Part of a small language model's weights.
Architecture: LayerNorm before each block, embeddings untied during training, value embeddings, capped logits.
Training: a variant of Adam for these matrices, 463M tokens, 7130 steps.
Each number is 50 + 15 x the weight over its row's rms, rounded and kept within 0 to 99. Layers, rows and columns count from 0. The size before them is the row's rms in percent of the matrix's.

# down: layer 3 MLP down (transposed), 1024x256, rms 0.0969, rows 465-477, columns 0-127
# up: layer 3 MLP up, 1024x256, rms 0.0994, rows 466-477, columns 0-127
down465 100:53 47 24 40 46 60 29 58 51 42 57 80 56 47 51 46 52 28 63 50 35 39 51 20 24 39 82 21 74 36 55 33 50 46 45 46 43 50 52 43 48 60 44 52 76 63 73 46 52 48 34 57 47 37 67 54 54 63 70 20 73 63 53 43 46 40 53 26 62 50 57 58 53 41 54 69 55 25 53 30 56 62 64 57 44 52 34 80 68 40 34 50 52 23 22 82 27 55 58 53 35 84 63 89 74 49 49 61 42 60 48 44 52 63 52 48 49 42 73 66 64 28 42 50 43 56 53 51
up466 103:24 54 66 40 29 55 49 43 63 46 38 51 52 25 55 51 60 54 65 52 58 70 59 69 44 60 51 58 72 45 29 60 45 56 35 52 67 16 50 61 63 52 62 39 43 50 40 64 71 57 56 53 37 63 47 53 55 56 36 49 76 72 50 36 47 75 49 73 44 53 52 27 34 49 72 40 41 79 39 18 36 68 60 38 57 55 51 35 45 63 66 51 43 58 33 28 38 60 56 53 37 48 60 30 68 41 70 71 53 29 48 48 44 31 62 41 69 65 54 46 37 40 56 49 59 54 42 47
down466 096:35 50 48 17 65 40 48 39 26 54 60 54 53 59 50 43 46 58 64 46 55 50 65 51 63 51 46 50 53 40 49 42 60 45 65 30 37 59 59 37 73 43 30 56 38 31 47 43 50 50 60 54 44 78 59 49 65 61 69 49 68 32 48 40 43 48 27 50 40 12 79 80 56 35 36 35 48 58 58 48 68 58 23 27 50 46 63 56 62 19 62 26 45 46 53 33 46 45 49 41 65 39 61 26 65 55 45 60 35 42 62 74 41 23 55 66 51 37 50 30 57 32 53 66 48 51 75 58
up467 099:51 82 59 55 63 62 43 51 38 51 56 10 44 15 69 44 67 48 43 60 68 68 51 45 40 59 64 46 47 42 79 43 46 35 53 52 52 28 48 68 43 79 66 59 30 54 42 53 64 46 29 33 73 54 33 53 58 44 45 18 58 44 50 74 57 49 63 34 42 69 51 32 44 50 57 49 23 87 54 27 41 63 42 83 51 86 38 43 43 57 58 40 51 64 36 60 37 59 51 13 66 46 39 42 58 48 22 45 45 70 71 48 68 62 59 62 74 63 35 40 62 43 42 72 51 46 58 44
down467 094:44 56 24 25 60 34 29 66 64 44 47 51 20 41 47 30 45 33 70 22 47 31 61 52 34 64 49 66 63 42 44 41 42 47 72 47 62 38 69 47 74 40 50 38 45 43 55 75 57 51 50 62 55 16 67 63 46 62 42 41 52 60 63 62 39 56 53 40 47 28 67 33 66 15 63 56 29 59 61 53 73 40 44 62 40 60 36 25 49 41 59 23 43 67 72 35 51 73 46 54 35 50 58 61 47 29 62 29 70 76 56 44 66 35 59 33 62 69 48 77 66 14 67 55 66 37 57 82
up468 101:36 57 46 82 40 68 55 36 60 37 50 58 50 29 48 55 57 63 83 26 56 75 54 24 47 55 28 63 49 44 51 57 43 37 53 48 68 65 37 54 29 61 81 42 40 60 56 38 32 79 71 42 66 64 59 22 54 34 39 50 79 66 35 62 55 43 37 46 69 36 56 29 48 38 36 68 79 63 57 56 30 58 51 35 54 63 57 35 65 68 57 49 26 63 44 47 59 48 62 27 65 64 16 58 67 45 18 30 17 62 35 58 43 38 42 59 42 57 67 48 64 40 59 35 34 59 32 41
down468 103:68 31 29 31 55 50 50 67 42 38 84 76 53 54 32 53 55 82 68 48 59 90 29 47 24 15 33 48 63 59 52 45 39 49 31 38 39 43 57 42 84 59 58 45 55 52 56 67 39 36 44 89 49 40 61 49 63 43 64 47 36 42 57 18 45 67 46 51 48 38 71 18 69 27 52 56 51 40 51 49 62 70 54 50 66 47 66 51 22 36 71 49 56 31 60 40 49 43 36 48 76 58 27 32 41 50 44 66 39 54 72 72 30 53 67 43 55 28 50 31 58 37 52 46 44 36 46 48
up469 103:48 50 63 44 46 47 44 37 57 55 45 53 72 24 48 42 47 43 57 37 59 61 30 59 51 43 40 54 67 43 43 53 40 47 57 44 63 24 44 66 41 70 43 47 34 41 24 58 74 46 66 42 34 33 85 64 56 29 68 67 43 52 58 45 52 33 57 38 59 70 59 52 41 63 92 53 70 59 90 73 30 69 43 61 62 42 45 61 59 48 25 54 68 89 60 76 61 43 24 44 46 31 53 49 43 44 58 52 68 68 26 63 21 63 35 53 60 64 40 68 66 57 59 48 50 49 10 43
down469 107:51 39 45 64 21 45 47 46 62 37 41 42 42 81 66 66 72 62 68 48 69 49 63 49 26 48 41 57 55 31 53 44 49 58 62 44 32 51 52 68 72 27 54 24 54 35 54 55 20 79 54 39 42 55 19 58 61 64 35 81 60 52 48 62 65 58 43 51 24 46 37 54 45 53 62 75 47 30 41 70 66 65 45 25 68 45 61 58 58 49 50 39 68 65 73 58 73 31 71 67 68 22 38 34 29 57 68 36 33 64 48 49 64 50 08 56 47 51 43 46 37 61 63 45 80 25 48 59
up470 099:66 55 33 38 54 63 12 41 47 39 61 55 61 37 49 76 47 85 64 31 76 64 46 43 53 57 41 29 57 43 48 37 44 51 55 57 65 35 46 42 49 64 59 56 49 51 32 79 52 41 27 52 60 48 53 51 41 62 44 55 35 38 35 44 34 34 63 61 56 35 63 35 58 36 40 39 16 47 48 59 59 67 58 56 51 68 36 93 70 49 75 50 41 56 39 56 63 45 33 57 69 71 50 43 40 51 49 61 52 48 64 63 60 50 41 37 33 51 32 23 51 37 27 29 50 56 32 44
down470 090:45 52 33 57 67 34 41 50 44 54 58 41 82 37 38 71 41 51 57 53 58 59 58 80 69 60 64 31 68 57 61 32 52 51 37 79 28 70 62 52 47 30 45 18 71 57 56 29 65 42 37 36 72 41 55 50 42 34 54 07 46 47 13 55 36 53 36 36 84 39 45 49 45 64 47 35 50 46 38 77 42 50 37 49 54 46 55 55 33 27 58 99 73 35 77 54 41 46 28 83 86 70 45 58 59 55 55 57 36 41 56 32 56 64 48 40 29 40 33 51 45 43 56 32 54 34 70 76
up471 099:57 69 36 52 50 47 39 36 23 41 60 22 57 56 45 58 50 68 94 42 60 42 50 50 40 58 63 46 33 72 38 53 49 53 16 52 51 40 99 17 33 62 52 62 58 32 51 70 48 63 70 67 46 24 40 50 60 47 20 64 61 54 37 47 47 36 29 51 71 61 49 41 52 57 35 65 48 36 45 30 40 52 68 60 34 54 43 46 55 61 40 52 31 52 62 40 35 58 59 38 48 58 39 79 51 52 36 59 27 48 46 29 57 60 39 40 28 64 67 51 54 17 42 55 17 50 46 46
down471 097:68 30 51 30 55 44 29 35 73 37 48 35 56 45 32 54 28 48 34 53 48 28 54 29 43 60 50 36 46 35 39 50 41 48 60 48 28 30 49 64 54 38 55 48 59 48 55 50 48 32 64 16 60 59 55 50 52 18 28 60 53 46 50 73 44 55 85 56 27 62 31 46 65 30 55 48 74 55 40 56 82 40 63 51 56 55 24 62 49 53 38 50 59 50 53 93 56 29 59 65 45 48 14 45 42 36 59 46 40 54 48 31 44 64 27 41 66 32 76 86 41 61 31 57 68 44 41 37
up472 099:52 48 55 60 30 51 37 36 44 52 51 48 81 23 33 64 55 78 63 44 48 35 63 29 70 39 73 64 67 46 43 37 52 33 42 45 63 35 43 67 35 67 76 49 38 34 52 25 66 74 55 53 58 22 18 45 61 62 49 68 62 67 50 27 44 39 50 45 42 61 58 45 22 38 77 49 61 19 74 61 37 52 39 42 57 47 48 53 32 53 11 50 51 34 56 41 66 46 73 38 54 13 39 73 53 38 47 37 33 36 72 52 41 63 27 45 35 43 59 56 60 53 73 35 76 74 25 49
down472 098:62 47 32 16 41 83 40 51 53 42 42 44 28 79 50 59 40 57 65 33 47 50 31 74 45 55 47 22 70 58 56 73 54 37 34 38 52 43 39 75 73 56 42 40 40 55 59 73 43 50 53 49 46 55 42 52 79 44 65 57 75 75 56 24 18 34 52 61 51 44 51 43 69 43 40 60 36 32 45 53 45 18 73 66 34 51 55 49 55 34 26 51 66 47 31 48 75 68 49 44 77 44 76 94 41 63 17 38 56 47 14 50 50 43 50 42 84 46 31 56 41 44 47 59 76 50 37 48
up473 099:75 41 57 39 31 64 32 37 73 44 29 47 65 36 63 36 66 36 57 18 32 66 38 47 80 41 53 42 35 18 47 32 66 46 30 58 41 43 43 47 61 24 63 51 49 44 31 33 57 75 77 51 38 44 59 39 37 53 63 58 40 47 49 52 39 79 39 46 67 63 26 60 35 54 77 51 68 51 55 71 57 55 51 40 73 39 71 38 41 70 78 37 46 26 46 23 60 45 67 38 45 63 62 54 64 28 24 36 40 40 40 47 80 70 36 58 30 46 56 54 45 43 25 29 64 46 22 46
down473 103:37 64 34 58 42 51 30 83 38 40 50 55 55 38 79 66 48 51 50 62 61 14 30 58 43 38 79 77 32 45 43 53 70 15 46 23 34 24 48 66 36 73 42 56 73 49 55 57 18 57 50 71 46 51 33 53 54 45 53 58 54 58 29 35 57 49 33 71 41 54 53 50 39 80 27 51 47 50 31 53 35 34 80 72 60 44 24 45 41 29 44 37 44 60 83 42 54 46 27 55 35 52 25 34 46 43 75 54 52 43 53 78 78 50 56 69 20 41 50 56 25 63 47 56 53 58 27 50
up474 099:52 81 34 21 53 68 40 38 66 55 63 39 55 33 54 52 65 54 67 50 56 72 58 80 27 57 39 54 74 42 44 29 43 29 59 52 67 35 00 44 49 98 43 58 36 48 53 58 48 41 30 50 72 47 56 60 29 60 38 54 38 64 39 45 38 59 60 08 70 55 55 54 42 52 39 42 71 36 46 14 27 50 44 27 37 11 62 66 35 60 42 64 46 44 60 48 57 40 42 54 67 61 46 71 48 72 53 48 63 46 60 47 63 31 61 60 46 49 41 76 54 48 66 46 54 57 46 39
down474 091:60 45 53 62 49 53 88 48 49 38 50 50 54 35 55 40 75 45 65 26 52 39 40 39 67 43 73 55 47 55 59 53 76 39 31 28 42 48 71 57 48 58 61 30 40 56 53 57 55 31 28 69 46 70 51 27 23 63 66 35 40 58 62 71 25 76 67 43 56 39 32 66 34 27 45 35 33 48 42 72 64 32 41 54 47 33 72 47 79 22 24 41 43 42 78 45 64 50 37 26 48 62 54 52 60 47 61 62 54 57 39 27 61 57 42 54 29 75 58 44 67 67 59 33 51 53 29 46
up475 102:34 60 74 47 34 39 45 58 30 51 64 79 55 67 63 55 39 25 59 33 37 50 55 81 70 75 52 62 59 49 58 60 43 46 21 23 50 15 56 57 41 81 24 51 20 44 41 41 37 45 77 50 37 50 44 41 71 56 34 58 72 75 34 56 70 71 68 42 50 35 47 54 58 10 34 57 40 42 54 27 41 60 39 50 53 63 52 61 67 62 42 49 44 39 46 71 69 59 63 66 44 69 41 56 33 67 41 47 42 39 15 65 49 76 29 44 40 43 53 37 59 57 61 60 23 41 69 40
down475 109:48 85 70 28 36 30 28 50 40 65 34 47 42 69 54 54 55 52 63 35 78 43 57 60 37 40 47 43 75 22 56 21 59 75 53 55 33 40 57 62 64 61 63 43 39 58 40 49 37 83 54 50 60 60 62 54 63 39 50 61 62 67 29 64 48 40 68 47 26 37 22 45 34 49 51 64 38 34 30 71 32 43 63 94 33 68 57 45 47 59 41 43 33 45 42 50 39 42 61 37 81 65 30 74 41 20 49 39 35 70 48 46 56 60 53 57 58 51 48 29 60 31 42 66 46 54 37 42
up476 095:45 53 41 49 67 49 40 32 59 54 40 27 53 44 52 66 54 35 67 36 58 44 46 26 85 25 49 36 64 65 29 58 54 44 46 37 84 37 48 55 63 35 32 45 65 51 63 51 67 84 19 39 36 38 72 48 45 43 46 56 51 78 58 83 48 56 48 36 39 67 73 33 37 49 39 56 80 12 73 48 50 42 22 53 52 34 66 43 49 41 36 43 39 47 61 59 42 56 57 25 53 39 41 42 42 54 47 76 33 41 74 35 45 65 50 26 77 46 20 69 61 44 73 64 62 79 41 39
down476 093:56 61 41 71 24 67 53 35 50 36 78 66 41 81 55 54 53 79 29 43 59 63 29 42 43 51 60 61 56 30 55 47 58 45 59 48 50 71 46 52 44 68 49 48 40 28 41 45 60 62 39 68 64 49 71 53 68 36 74 49 39 65 59 62 61 21 37 33 51 85 74 69 41 19 52 41 57 44 49 50 44 33 33 44 66 34 65 38 29 63 42 50 55 64 38 59 72 38 54 57 56 42 15 42 56 47 43 55 49 86 32 32 23 85 73 28 70 62 48 83 31 46 47 24 52 44 53 66
up477 090:80 61 55 62 34 40 48 61 47 54 38 41 55 32 30 38 41 35 66 54 49 37 42 71 57 59 43 35 55 70 66 33 76 31 58 36 63 61 32 51 75 76 43 30 41 37 78 45 57 60 42 64 40 35 45 39 50 48 47 71 38 69 56 48 58 55 58 70 44 62 36 53 27 50 58 64 55 21 58 46 50 50 42 52 62 30 43 45 35 54 67 35 30 24 25 17 48 23 33 38 14 57 24 37 28 44 78 34 47 36 50 58 38 41 37 72 37 73 74 54 47 31 78 46 49 47 46 38
down477 084:43 54 47 45 59 57 49 37 35 60 95 73 51 71 46 29 45 57 56 24 57 30 37 52 67 52 59 44 54 57 43 64 62 31 60 57 50 35 55 64 52 35 58 56 59 36 46 38 56 43 46 40 28 59 59 38 36 21 14 23 20 35 59 51 14 74 40 35 28 47 61 57 32 53 33 38 54 51 48 29 34 46 38 23 85 41 45 46 81 25 58 53 34 42 72 54 52 60 68 44 39 68 45 28 59 66 40 30 58 65 45 61 68 27 33 56 29 78 47 37 73 65 41 61 55 50 52 29